Weights of a small GPT-style language model, trained from scratch on English Wikipedia: MLP 256 GELU, 1.51M parameters.
Each number is 50 + 15 x the weight over its row's rms, rounded and kept within 0 to 99. Layers, rows and columns count from 0. The size before them is the row's rms in percent of the matrix's.

# down: layer 5 MLP down (transposed), 256x64, rms 0.192, rows 26-78, columns 0-63
# up: layer 5 MLP up, 256x64, rms 0.223, rows 27-78, columns 0-63
down26 118:47 43 28 66 40 53 29 73 30 34 61 56 45 67 49 44 49 29 50 75 44 57 32 26 35 39 56 60 40 76 31 24 57 54 48 37 37 76 73 56 77 59 56 63 45 28 32 52 60 36 45 36 52 36 52 17 82 72 49 61 53 40 52 61
up27 095:70 63 45 57 58 41 76 38 60 66 72 44 23 64 46 55 52 53 51 81 61 59 70 21 27 43 52 53 15 48 54 29 44 67 60 50 43 52 64 36 57 45 42 63 08 49 42 71 57 30 62 45 44 54 40 47 56 80 65 60 35 49 51 28
down27 097:35 55 38 62 46 65 44 68 44 52 39 57 60 56 52 29 78 41 32 24 33 48 48 65 54 46 48 64 64 50 47 76 52 36 60 23 32 27 43 47 53 79 72 28 60 60 64 27 23 42 53 44 42 61 62 58 24 35 25 20 52 65 60 33
up28 094:62 56 54 44 49 55 43 56 35 55 80 11 56 62 38 32 69 62 48 52 69 71 42 34 37 53 51 63 26 40 32 35 42 47 54 30 45 44 53 52 59 44 65 63 48 27 30 65 55 76 49 17 57 63 26 54 63 56 60 85 39 72 72 42
down28 096:31 57 75 33 73 58 33 49 53 39 27 62 78 74 34 44 54 42 51 54 76 43 42 50 57 59 54 54 36 69 49 59 78 47 16 63 41 36 56 36 31 36 58 69 57 28 63 44 62 46 61 45 50 78 34 27 30 33 55 58 33 61 76 47
up29 059:30 59 57 44 34 45 40 43 62 62 27 55 56 41 36 20 65 32 41 23 37 28 40 56 40 56 21 46 56 52 16 59 68 46 33 78 37 28 48 49 40 57 47 26 51 19 45 30 29 31 39 42 17 52 49 46 52 55 44 41 53 46 60 69
down29 063:22 31 47 51 68 61 64 36 78 29 48 28 38 62 43 79 53 19 47 66 48 17 27 45 55 40 19 47 55 35 55 41 32 61 62 55 55 58 47 64 30 48 75 50 22 63 50 61 56 51 34 60 59 42 68 63 67 43 56 35 42 52 41 30
up30 104:47 77 50 50 55 38 27 59 57 47 36 61 45 50 49 49 52 75 48 47 83 41 57 51 33 25 38 26 64 38 57 19 94 37 46 46 41 17 26 45 65 57 71 62 33 49 43 58 46 53 53 36 55 55 49 60 66 69 27 62 44 43 72 40
down30 103:48 59 73 57 43 78 46 67 44 68 40 75 41 58 56 82 77 65 44 51 59 49 37 48 60 62 61 73 35 49 02 57 21 60 68 62 59 49 55 49 47 49 37 67 50 52 62 55 29 42 11 56 49 47 56 55 47 31 56 46 70 70 51 57
up31 119:52 10 52 63 39 50 49 70 41 45 51 45 38 62 37 50 54 41 63 45 63 53 47 66 16 38 78 43 70 64 32 56 53 67 60 43 55 43 43 31 35 44 49 25 42 40 73 64 66 70 69 33 69 36 83 29 69 40 58 48 50 78 66 45
down31 102:40 64 35 52 72 44 55 38 75 64 51 30 44 63 44 52 53 54 45 44 47 43 36 72 66 37 52 62 16 32 72 52 52 58 56 62 37 31 34 75 57 66 48 74 71 54 39 46 43 25 62 66 33 62 23 55 26 72 29 66 51 20 66 48
up32 088:35 24 37 67 50 41 46 63 64 49 48 61 48 61 74 42 74 48 37 52 44 62 53 41 35 15 14 58 58 46 25 54 28 67 64 66 49 52 70 14 51 47 43 56 41 44 39 53 37 48 40 53 25 64 78 42 54 84 43 50 73 52 42 41
down32 084:45 72 89 37 47 39 62 20 45 66 37 42 58 60 31 75 37 53 71 56 54 50 75 60 58 68 68 36 49 45 56 44 56 58 41 33 49 47 52 79 49 38 65 49 40 51 47 57 48 51 58 57 80 30 13 53 54 43 83 48 28 62 61 70
up33 093:68 58 52 63 45 30 54 56 74 35 49 59 64 38 21 54 60 50 27 49 36 44 29 36 31 65 26 34 40 87 63 45 59 56 52 56 35 66 47 66 22 53 51 17 60 38 33 49 28 57 39 70 44 21 75 59 51 45 53 41 53 44 73 49
down33 099:53 43 63 77 54 54 21 49 95 27 50 47 31 64 46 37 57 29 35 45 53 45 37 46 61 19 32 41 64 67 47 37 42 16 49 60 48 42 28 36 39 39 44 58 46 72 57 49 50 49 71 69 46 48 46 83 60 38 56 51 72 41 65 39
up34 108:45 51 61 58 60 41 65 42 23 31 23 16 71 60 49 47 38 12 46 26 38 51 23 52 50 54 29 52 60 51 53 64 59 57 70 91 68 59 45 74 63 48 47 47 62 46 67 75 27 67 50 58 36 47 33 41 58 38 61 55 39 48 44 55
down34 099:71 32 39 22 49 53 47 45 66 46 49 61 55 67 59 50 61 60 59 50 59 56 47 47 53 41 47 65 42 51 70 83 49 27 74 34 76 79 49 24 47 63 65 28 48 75 40 64 44 29 61 33 73 69 64 40 31 36 35 44 47 86 56 47
up35 070:54 75 60 46 85 66 29 58 62 37 35 47 32 42 53 81 49 24 54 66 47 49 60 53 56 58 57 59 38 69 65 49 49 43 52 56 82 45 25 29 40 66 58 23 46 52 40 52 34 49 51 40 45 57 41 46 55 70 53 69 29 74 08 47
down35 082:50 42 54 52 41 43 48 32 30 62 25 81 65 35 41 74 38 39 60 37 54 43 46 24 49 54 36 56 55 57 52 14 46 64 56 28 50 05 41 47 26 59 50 29 18 54 32 54 38 32 41 59 26 45 47 74 66 60 56 53 39 48 43 45
up36 104:44 39 63 25 55 44 31 51 44 62 69 58 74 51 44 40 39 36 71 27 48 43 59 48 48 39 45 61 53 49 51 17 57 55 40 37 59 64 40 67 54 38 62 67 24 50 36 62 61 69 40 28 44 80 37 49 59 28 64 66 34 76 13 22
down36 111:67 39 42 32 50 53 15 67 48 65 57 74 70 60 51 68 49 47 78 55 35 64 37 61 28 24 29 43 53 43 36 43 69 56 59 22 71 50 70 77 57 70 55 40 51 30 38 60 56 49 35 49 47 78 45 29 43 20 61 55 48 46 34 56
up37 106:36 49 56 40 37 57 61 58 66 56 51 54 56 75 40 78 29 54 78 59 69 25 61 49 69 56 71 23 64 23 42 21 46 31 64 40 40 34 22 36 67 49 75 31 54 40 65 46 46 49 50 54 58 60 31 47 27 40 36 66 61 70 55 60
down37 093:86 62 45 61 51 32 42 53 45 41 70 33 31 42 56 25 56 50 38 55 49 57 63 23 50 43 33 57 38 79 67 40 46 62 44 61 33 56 70 63 19 44 24 76 57 46 26 51 55 37 72 48 38 35 34 45 41 58 66 47 27 49 35 18
up38 103:53 26 67 54 50 50 33 44 53 54 60 52 69 39 12 69 94 28 48 28 47 31 74 52 46 50 21 53 49 65 47 49 52 80 58 57 47 66 43 49 33 54 52 67 41 60 45 78 30 61 55 41 51 31 45 66 43 44 66 35 79 38 45 50
down38 093:58 67 43 55 34 29 56 50 41 66 46 28 60 76 71 47 30 80 71 55 76 58 54 27 66 54 79 42 33 38 56 48 28 30 58 49 76 49 66 52 36 47 56 46 59 35 46 32 80 58 62 57 58 65 63 45 56 79 47 76 36 49 59 65
up39 098:47 40 41 58 37 56 63 29 61 90 62 59 50 44 65 55 38 71 25 52 71 46 56 43 34 58 61 52 51 57 43 53 39 77 54 54 58 56 50 48 44 17 39 69 86 41 66 23 28 36 60 54 48 51 69 34 58 35 86 31 52 32 55 63
down39 093:56 51 52 52 58 54 68 45 50 51 24 76 68 25 33 76 62 43 60 46 48 41 48 62 55 74 39 58 38 62 75 63 68 36 34 61 71 35 51 44 73 85 69 47 17 54 44 70 67 58 48 33 67 81 58 66 58 56 36 69 57 55 49 51
up40 105:41 64 37 67 25 57 71 47 44 37 63 72 33 43 48 45 23 42 75 47 82 54 34 61 51 46 45 29 62 51 54 44 38 53 38 57 17 31 36 62 78 44 36 47 64 39 73 30 46 31 47 63 55 63 42 64 75 24 45 54 41 58 21 43
down40 099:40 40 50 75 76 60 40 56 48 38 41 35 25 57 44 36 47 45 69 73 42 38 51 37 42 51 54 61 52 42 43 31 35 30 70 61 45 40 70 39 31 39 41 47 42 56 30 60 18 68 38 44 33 36 36 22 66 79 25 63 41 58 33 83
up41 097:51 70 55 41 55 53 68 35 56 52 37 23 29 40 60 34 26 30 27 67 79 68 59 54 54 38 56 46 18 20 43 38 82 57 51 41 52 36 41 45 52 33 66 32 66 23 57 54 49 32 58 65 48 68 48 24 57 44 42 59 47 64 76 55
down41 109:49 60 52 47 61 16 49 33 49 44 40 24 24 38 33 74 49 54 43 60 58 50 45 42 58 46 40 57 63 21 58 55 34 82 62 60 62 60 43 09 63 61 74 30 43 41 46 51 37 65 33 48 25 68 68 43 46 73 25 30 50 55 52 47
up42 086:41 62 48 63 76 50 33 62 48 47 56 41 58 44 58 65 36 12 39 54 61 49 37 57 67 45 57 29 63 82 65 74 59 58 38 70 39 33 37 37 74 30 58 48 56 38 73 48 62 43 11 43 38 36 47 42 53 24 74 53 68 37 36 40
down42 084:43 41 44 23 35 53 75 54 22 58 60 54 66 60 74 53 57 63 77 66 50 67 76 55 36 33 59 75 39 10 39 56 54 47 70 63 43 47 62 48 64 52 57 48 37 74 39 59 47 62 61 35 75 44 56 51 26 43 32 48 31 81 58 51
up43 100:41 63 38 63 77 66 77 63 42 50 19 57 42 47 38 47 37 54 46 40 63 40 25 48 55 58 43 44 52 26 66 69 29 41 62 59 51 60 54 75 59 61 65 46 74 46 38 37 50 78 66 33 37 30 57 71 80 59 44 29 74 29 53 69
down43 103:41 58 11 28 31 58 48 25 38 36 54 45 63 39 43 48 47 48 46 67 25 38 33 45 27 77 68 48 78 21 59 47 75 22 70 60 52 41 51 56 64 40 63 41 43 45 50 72 31 47 45 39 66 28 59 61 40 47 63 75 60 46 57 60
up44 099:53 59 49 73 67 57 50 55 70 35 63 71 33 54 38 45 90 39 50 53 62 40 72 27 56 48 56 51 40 45 49 44 58 31 71 36 39 29 24 40 52 39 75 32 53 41 43 30 72 41 45 34 15 50 50 51 42 65 55 48 80 72 75 45
down44 092:52 53 59 36 49 49 41 47 33 61 49 51 49 32 82 35 50 72 36 46 67 52 17 61 62 70 53 33 62 75 77 50 48 61 27 67 67 43 55 52 38 58 02 82 39 83 45 46 41 42 49 58 43 52 56 44 46 60 58 34 30 44 50 34
up45 086:46 39 62 57 30 44 57 68 43 35 72 40 54 46 20 35 63 50 57 51 52 29 70 66 64 70 31 56 55 47 43 31 45 63 61 28 31 71 60 55 65 50 79 19 48 40 28 65 73 40 72 66 26 62 66 51 48 68 33 34 73 61 57 61
down45 087:53 37 83 63 35 48 46 54 55 44 59 36 44 54 82 61 64 35 44 37 34 42 37 72 65 26 53 11 51 59 38 88 44 55 57 55 55 24 26 50 64 59 32 38 70 45 35 51 49 42 42 32 36 42 55 57 66 74 57 44 66 75 41 49
up46 102:36 56 54 49 31 44 63 42 31 47 39 45 42 24 74 25 49 57 82 23 48 37 34 47 36 32 37 60 83 72 47 72 41 42 49 64 52 64 66 63 40 88 42 33 58 42 45 44 38 28 41 62 29 41 36 58 56 73 68 52 49 41 62 58
down46 112:44 51 59 58 26 43 46 36 42 34 67 47 58 52 62 69 56 42 65 10 39 37 51 44 63 16 57 75 71 68 60 77 42 61 75 58 65 70 57 50 51 60 27 36 50 31 80 46 42 44 22 54 43 54 51 50 43 30 44 53 24 34 35 47
up47 082:32 49 57 21 33 58 50 36 51 70 60 32 52 59 39 53 45 75 71 55 51 39 43 67 46 41 44 52 44 46 19 44 21 54 36 55 56 50 51 32 67 50 69 60 50 28 62 50 52 30 35 51 41 75 80 58 38 41 41 85 44 84 73 31
down47 082:81 34 38 74 62 53 65 57 42 43 54 67 50 45 62 49 33 37 41 30 65 65 52 23 75 69 32 36 37 57 63 38 70 36 67 33 22 43 53 65 32 50 37 46 39 82 47 44 44 66 49 52 61 52 33 42 50 57 69 29 76 24 46 68
up48 089:29 62 41 40 84 70 49 77 34 77 38 59 61 45 67 47 47 49 56 72 27 33 46 27 44 49 42 30 30 18 47 56 48 49 21 55 72 55 58 36 56 55 62 37 39 56 33 21 62 60 54 51 69 66 60 62 55 53 43 61 17 47 46 41
down48 082:72 49 55 62 37 47 62 42 61 39 40 65 47 51 27 59 40 41 57 34 67 62 58 82 85 51 75 53 59 52 45 28 42 47 54 54 45 50 36 48 30 60 45 59 45 47 69 54 03 26 43 25 14 53 43 46 45 36 39 54 42 84 44 54
up49 119:37 53 50 51 27 41 62 21 70 52 47 48 51 54 43 34 31 64 59 54 64 58 19 47 63 48 50 51 61 64 32 57 22 43 71 66 67 62 43 59 76 61 44 65 78 31 79 41 45 26 48 36 45 71 70 35 49 38 70 70 49 50 76 70
down49 102:57 28 49 69 66 52 33 62 51 40 59 43 56 25 46 68 48 28 54 68 46 70 49 43 56 71 36 45 58 58 31 10 64 45 53 37 71 68 70 51 46 12 38 56 30 69 44 55 58 67 56 69 73 52 63 31 52 70 39 36 73 43 43 30
up50 111:52 29 58 67 33 38 82 51 30 65 66 37 52 33 61 33 42 79 43 68 51 40 59 67 56 36 41 60 71 74 57 68 51 52 44 61 48 59 61 47 39 47 17 51 75 26 38 40 34 62 47 47 35 36 73 24 63 68 51 73 68 49 56 31
down50 120:22 53 57 34 35 49 61 30 41 78 71 45 29 33 39 53 70 51 67 72 41 57 83 43 59 37 71 40 48 49 56 69 45 33 45 63 51 42 50 59 61 65 30 53 79 40 61 31 20 36 39 38 46 50 59 51 26 49 51 47 37 81 47 24
up51 122:22 60 47 52 56 65 49 67 47 50 64 28 52 45 86 49 73 46 36 45 78 31 39 52 40 20 39 30 46 33 69 27 55 62 52 39 28 73 51 49 59 45 62 52 38 47 53 48 49 60 24 31 73 59 67 71 44 55 49 57 34 60 32 16
down51 108:46 49 58 37 62 46 52 39 49 46 53 39 37 35 62 49 46 58 47 48 52 58 40 70 47 74 30 52 81 37 34 53 59 58 55 47 10 43 42 36 64 67 40 49 75 84 69 20 69 62 65 42 60 72 69 47 34 77 36 39 43 54 15 54
up52 098:54 77 43 37 58 51 44 38 43 68 52 27 34 55 54 66 20 39 72 58 46 49 25 38 49 17 41 60 52 48 15 25 51 47 80 41 56 40 49 43 81 42 45 47 67 31 56 47 65 68 71 48 47 74 73 43 60 37 38 34 45 29 51 52
down52 092:46 46 30 55 27 60 58 63 46 32 51 50 57 40 52 48 36 72 42 14 58 66 54 58 67 73 53 51 45 59 56 61 56 25 37 67 46 57 67 35 07 31 65 81 44 49 49 40 22 33 42 37 41 60 36 65 38 60 44 54 48 86 34 51
up53 088:26 53 57 53 17 42 62 42 38 53 82 62 61 39 56 48 47 59 54 39 55 30 37 64 55 40 35 55 72 16 42 32 56 62 66 50 60 72 36 48 67 56 40 60 47 55 32 64 75 41 39 71 83 44 27 21 58 70 41 54 47 35 36 65
down53 098:65 44 18 73 52 67 55 52 61 56 41 45 40 47 34 54 27 44 46 16 42 44 60 84 52 13 68 41 44 65 36 58 16 30 71 52 48 69 57 43 41 44 50 43 34 33 28 41 50 30 42 58 42 71 60 49 51 37 40 41 36 53 23 58
up54 104:34 34 13 69 73 58 55 50 36 71 22 28 41 43 54 73 38 47 59 80 42 31 38 33 62 48 79 70 63 39 50 35 38 43 60 58 43 51 50 45 38 41 55 35 48 67 55 51 28 59 71 66 41 47 56 35 57 41 68 15 60 52 33 36
down54 098:58 65 61 36 49 56 63 58 57 23 61 55 39 74 46 50 61 67 31 35 40 46 46 52 54 39 30 33 24 13 35 41 46 49 63 41 66 71 30 30 60 45 51 64 67 53 36 62 84 56 57 28 48 71 51 67 54 65 22 76 63 54 73 49
up55 088:53 71 19 45 82 53 45 23 42 15 34 45 31 55 45 65 51 58 59 56 52 26 63 44 46 45 48 65 52 73 48 43 44 45 37 54 54 52 45 63 44 74 44 45 34 61 45 67 18 31 44 18 25 61 69 58 42 59 76 30 32 62 57 42
down55 090:55 72 71 16 22 67 44 77 67 56 64 58 38 57 48 56 19 75 21 40 57 62 45 44 57 42 38 55 47 71 64 43 28 16 43 53 40 51 57 49 56 45 71 54 48 41 39 34 49 67 35 45 72 39 28 32 59 52 45 60 72 58 36 37
up56 111:62 26 41 50 08 35 31 45 32 72 77 23 71 46 35 31 55 36 77 75 29 57 52 59 72 46 64 39 75 59 61 48 17 48 53 50 63 45 50 61 58 42 56 51 45 54 54 61 49 62 63 51 65 43 60 43 42 67 62 32 73 51 66 55
down56 105:51 75 72 31 50 48 68 53 66 60 54 39 44 61 64 56 57 51 27 15 63 57 55 61 42 51 61 44 45 32 34 56 78 77 56 19 61 64 59 42 60 67 50 45 50 83 32 15 67 43 23 47 54 36 25 50 53 33 34 51 50 47 42 52
up57 089:44 20 44 74 49 56 67 51 15 51 81 55 53 34 69 59 59 68 35 60 65 28 50 36 56 39 45 61 50 37 57 65 70 49 36 33 49 55 52 53 54 48 36 45 54 29 80 40 54 47 51 51 24 54 82 18 52 67 58 47 55 24 33 29
down57 106:79 42 43 36 49 25 59 40 45 45 68 48 32 13 53 68 41 55 32 66 60 45 46 51 37 24 36 49 46 62 37 54 52 59 52 45 34 32 63 55 53 81 49 32 71 31 78 67 62 51 46 28 30 43 83 52 25 52 66 27 51 42 46 63
up58 105:33 49 46 41 35 74 58 38 26 48 61 67 57 33 37 51 58 75 55 58 66 64 59 60 32 70 48 51 57 52 21 74 57 26 59 47 34 66 41 45 84 63 61 57 57 32 53 39 41 65 53 40 72 74 32 37 58 17 67 47 42 67 22 56
down58 100:21 68 35 64 60 67 52 55 66 34 74 58 13 48 88 32 60 41 38 49 24 43 30 42 43 81 28 42 39 45 25 60 48 71 47 37 65 29 32 33 47 41 56 34 52 58 42 68 51 38 35 53 53 51 59 43 50 55 35 65 44 42 68 60
up59 087:32 49 44 51 48 55 67 49 63 48 67 40 68 49 70 38 66 63 42 67 51 51 71 61 23 70 43 30 32 71 44 46 49 58 18 38 42 73 67 62 19 46 57 45 39 56 21 51 79 31 33 47 30 59 45 46 61 83 33 37 44 33 66 55
down59 098:65 68 34 59 54 41 31 75 71 42 43 51 51 87 60 41 50 43 37 50 32 14 41 55 61 39 53 25 38 54 56 48 44 79 66 63 53 33 63 74 45 46 35 45 69 51 24 59 72 29 69 60 71 38 57 65 61 42 31 56 63 32 45 40
up60 093:51 60 49 41 57 56 47 63 68 40 43 39 41 39 50 82 23 48 75 68 67 43 65 50 67 51 49 41 29 53 40 26 66 47 99 51 45 59 43 58 74 60 73 48 22 37 54 56 62 82 60 58 62 73 24 48 46 37 37 43 51 45 48 38
down60 088:85 41 57 59 55 63 57 37 26 65 66 46 32 29 57 52 32 76 45 45 47 54 38 39 41 54 66 75 41 50 80 24 58 50 34 62 49 38 49 58 24 28 70 81 54 44 75 51 37 72 44 67 37 41 49 70 68 47 41 46 43 50 76 52
up61 107:53 34 50 64 58 34 72 67 64 19 75 53 33 57 43 49 42 59 41 59 49 42 49 56 38 64 26 67 56 52 34 32 53 51 48 47 40 74 65 39 28 43 60 78 71 52 30 95 42 81 50 52 45 53 57 52 57 50 22 42 69 40 26 41
down61 095:48 81 38 44 55 70 35 27 62 75 25 55 57 45 56 46 56 33 61 51 73 48 67 56 65 52 85 42 61 49 56 66 46 75 40 43 41 33 51 66 74 59 57 27 49 44 47 40 68 00 64 53 55 38 43 53 25 59 66 49 33 62 48 45
up62 132:49 29 57 64 17 05 40 56 67 42 38 51 30 49 48 41 39 59 41 53 20 76 41 44 40 41 51 51 56 72 62 80 53 35 52 66 72 30 53 40 44 69 47 51 40 36 58 47 27 40 21 62 36 56 64 56 62 46 67 65 50 54 78 53
down62 117:45 48 49 90 43 62 56 58 39 60 52 37 51 60 62 40 56 44 81 40 50 34 67 61 35 54 71 59 68 46 61 39 35 26 70 36 29 38 18 55 56 36 40 55 66 55 41 77 45 52 66 64 81 50 44 47 34 79 41 27 44 69 29 46
up63 087:57 59 59 51 42 42 62 52 37 48 54 53 55 45 34 38 31 51 50 56 53 82 53 52 35 70 43 47 52 46 59 63 58 40 68 50 41 50 54 60 60 47 93 67 65 20 55 59 41 82 74 59 58 57 63 15 55 07 51 14 43 51 42 64
down63 091:54 45 67 67 39 49 50 25 52 48 51 56 33 40 65 68 48 18 71 37 51 36 46 55 55 55 53 41 62 64 23 59 38 50 30 27 48 69 38 53 36 67 16 21 35 92 49 66 61 15 43 35 54 62 63 54 45 53 55 57 63 66 37 42
up64 101:84 49 41 31 19 55 29 54 58 67 67 59 42 27 31 34 65 62 43 14 58 43 38 69 43 60 51 45 67 56 61 52 69 39 55 48 41 50 72 73 51 74 53 84 61 34 50 48 73 66 37 51 49 47 61 64 68 44 75 35 58 40 40 52
down64 115:61 54 27 60 36 54 32 43 59 90 74 42 73 45 48 45 80 45 32 64 33 49 37 50 34 49 47 24 53 69 55 57 57 67 63 54 28 53 49 76 39 55 71 54 58 39 42 41 46 44 47 47 58 38 58 65 80 44 46 23 44 10 63 60
up65 083:42 43 45 48 58 39 26 57 81 49 41 50 61 24 34 41 36 51 32 62 57 28 55 55 53 42 31 34 31 41 54 37 79 56 55 66 50 26 38 45 80 34 76 54 23 29 63 62 75 52 56 41 57 61 64 55 47 26 46 82 33 48 32 48
down65 090:35 57 58 52 57 50 66 47 09 57 54 48 26 44 55 50 43 62 33 53 39 49 70 21 42 54 70 60 55 31 47 63 52 49 67 45 41 73 34 08 27 49 33 35 51 59 76 40 54 62 28 57 39 44 63 37 70 12 48 59 42 38 38 53
up66 101:53 71 79 33 52 61 34 68 27 56 57 61 44 52 69 46 34 31 51 41 73 65 55 42 67 50 53 51 88 64 52 60 76 68 56 41 43 22 31 53 46 28 38 56 41 41 65 26 56 48 64 53 70 66 40 68 69 46 88 43 65 46 48 54
down66 088:49 52 22 58 63 36 62 38 57 49 64 40 34 68 19 42 67 61 69 48 17 38 60 61 33 47 54 56 21 61 46 29 26 47 46 78 46 65 61 46 40 76 72 36 54 74 59 63 30 40 37 43 36 40 48 49 44 41 26 53 27 50 76 53
up67 114:32 37 47 76 42 30 64 43 51 42 57 16 36 48 55 38 39 83 74 66 31 45 67 48 55 49 74 16 73 56 52 59 32 43 50 67 66 56 54 66 43 68 37 53 61 44 36 35 69 45 58 79 49 65 22 47 55 27 49 41 62 64 52 40
down67 114:65 69 65 57 39 44 54 31 57 39 27 55 26 70 53 70 55 50 54 32 30 40 57 47 62 63 64 26 51 73 40 50 33 49 69 42 17 55 62 62 21 60 48 47 41 55 84 39 52 42 89 49 44 53 56 52 21 54 52 41 32 57 64 75
up68 089:34 60 42 47 60 80 49 32 41 60 51 43 36 70 71 69 43 45 35 53 44 47 18 19 59 47 58 71 33 45 13 67 27 45 60 57 72 68 55 50 42 44 30 42 64 39 42 33 51 69 47 48 55 31 37 46 65 21 67 40 33 44 75 56
down68 088:36 18 50 47 37 34 27 65 67 41 67 44 38 31 20 57 68 56 32 40 48 50 80 68 45 57 48 55 52 39 77 32 68 71 52 32 56 33 19 49 54 45 59 52 24 45 38 78 65 42 50 31 42 53 67 29 32 62 55 52 66 58 48 40
up69 104:51 48 68 54 37 53 57 57 42 36 28 59 33 43 47 65 39 74 43 49 51 43 86 42 69 46 56 54 42 39 58 28 55 62 54 23 38 58 80 69 55 30 59 87 49 36 37 48 84 73 47 39 46 45 26 60 65 65 33 76 37 67 43 41
down69 112:45 34 36 28 65 42 21 37 63 56 55 51 73 56 41 39 51 38 54 49 36 63 26 61 16 25 47 55 70 41 41 65 76 56 52 39 56 26 49 56 62 55 33 56 59 64 47 47 14 74 65 30 56 66 49 65 22 39 48 38 59 36 65 29
up70 086:40 48 45 81 56 68 47 35 52 51 35 53 38 48 51 40 82 71 44 71 38 68 37 07 39 55 60 33 21 40 22 31 49 36 58 64 48 54 39 70 48 43 30 31 65 52 40 57 62 36 46 39 28 46 78 60 53 72 59 45 42 42 35 34
down70 087:77 59 40 07 75 73 50 33 54 84 66 58 78 72 31 33 44 51 74 48 69 59 45 45 52 45 41 35 35 73 63 56 51 68 50 56 50 40 45 41 50 37 47 51 41 49 51 30 30 40 36 56 57 47 53 57 50 16 27 51 41 40 67 64
up71 086:47 51 27 66 57 29 31 70 51 53 53 76 52 63 31 54 41 31 52 46 40 56 37 51 74 35 47 60 63 41 36 24 38 44 59 65 50 29 44 27 65 49 60 80 46 14 59 75 58 33 50 82 34 52 47 28 55 57 73 62 43 60 36 66
down71 098:43 18 66 76 33 50 60 34 43 42 64 68 50 57 30 46 38 25 53 36 36 22 73 58 52 40 41 54 62 52 44 42 40 43 29 42 45 22 54 55 51 55 64 27 67 42 43 49 39 73 71 32 74 58 59 56 63 78 60 56 33 25 64 76
up72 159:50 33 57 58 53 16 60 53 79 61 21 50 44 34 47 39 37 53 37 64 80 46 60 44 52 38 29 34 51 39 58 90 73 65 61 76 55 61 62 53 42 36 32 42 74 34 41 29 52 40 49 38 40 57 40 29 43 65 54 31 58 52 74 64
down72 147:55 51 53 28 39 62 55 81 36 40 75 72 53 52 10 67 51 49 23 71 56 18 42 51 54 57 63 54 49 50 49 59 46 71 29 60 30 35 49 52 23 82 52 33 39 56 46 50 48 28 50 32 57 45 53 30 68 41 63 41 68 56 29 51
up73 121:50 16 70 57 18 15 53 65 45 63 45 48 53 62 42 34 39 46 58 59 54 59 23 59 61 66 39 54 63 56 45 43 19 70 60 94 44 70 53 54 42 51 22 73 53 44 49 45 45 61 61 72 39 41 51 43 74 62 58 53 28 55 47 53
down73 115:32 57 51 43 50 74 72 29 40 54 41 37 45 43 59 34 24 59 45 45 72 66 43 70 74 61 40 47 52 56 68 61 60 78 70 72 79 66 54 62 62 73 44 66 29 59 63 64 23 53 29 42 61 58 39 35 76 44 40 54 47 70 30 57
up74 101:48 55 69 40 39 54 69 30 38 54 74 60 55 58 35 57 38 50 68 64 55 16 29 58 37 66 48 61 51 39 49 42 73 25 64 19 55 41 74 72 63 56 80 27 49 58 23 59 43 55 42 43 68 42 51 59 62 51 21 47 66 67 69 62
down74 118:63 50 51 38 42 54 82 52 42 50 47 46 60 36 34 29 62 48 59 47 50 36 38 81 38 50 64 44 36 51 29 60 34 54 30 81 72 62 59 61 51 60 54 56 37 80 66 65 82 79 27 58 54 33 44 47 53 22 45 67 65 54 79 44
up75 081:64 19 42 61 44 36 51 58 44 46 80 63 53 47 49 64 53 29 32 69 07 72 40 66 48 45 28 25 69 58 51 36 23 39 60 49 66 44 48 29 27 56 51 46 48 64 55 75 57 41 48 45 53 15 64 32 44 59 57 35 62 52 37 38
down75 094:47 86 44 47 63 53 50 27 55 50 53 77 46 75 43 44 46 57 53 77 34 59 39 30 64 37 70 43 66 33 59 55 51 52 55 83 79 71 58 43 33 47 68 57 38 31 22 65 65 52 62 64 33 46 43 61 52 78 73 49 32 38 59 40
up76 091:52 31 55 59 44 40 37 43 51 58 60 52 32 64 60 24 35 57 43 50 67 80 62 43 55 38 51 58 62 54 30 16 46 31 29 45 37 39 66 39 79 63 78 77 59 44 54 44 68 40 54 61 79 56 52 50 39 85 51 80 42 61 66 61
down76 090:36 78 62 36 58 49 56 37 67 36 61 67 67 45 54 73 55 52 67 65 27 28 67 67 61 62 55 59 56 52 69 61 66 64 77 68 52 60 69 48 45 40 44 26 54 86 48 60 15 62 58 66 27 40 55 50 48 31 66 45 60 49 21 56
up77 094:70 51 34 34 48 29 43 35 30 64 48 51 48 65 87 63 37 44 49 53 83 48 58 54 54 55 69 44 50 25 47 29 57 54 60 62 77 36 50 24 39 64 58 34 23 47 65 59 42 28 62 44 54 42 36 45 49 41 63 50 14 55 74 25
down77 096:33 66 63 64 60 47 54 68 70 50 61 43 49 59 29 34 44 58 39 60 16 21 49 41 38 60 44 35 38 71 42 86 38 40 55 29 52 66 41 81 42 57 34 62 75 47 24 25 45 78 48 54 43 41 61 39 50 46 34 55 73 46 36 40
up78 083:56 21 53 56 43 53 66 44 31 43 37 37 47 44 40 56 62 61 46 71 29 30 58 46 48 80 57 43 71 48 39 72 56 65 39 63 90 56 23 30 29 48 40 53 58 45 49 47 57 45 60 34 17 33 77 32 50 68 41 55 79 54 71 54
down78 093:58 55 61 23 31 41 26 42 30 33 42 46 53 77 47 54 45 63 45 32 65 24 51 52 39 59 44 34 43 21 56 42 35 30 60 36 61 38 43 41 57 50 21 69 66 20 73 63 53 73 66 40 65 39 39 64 29 68 65 53 32 37 31 40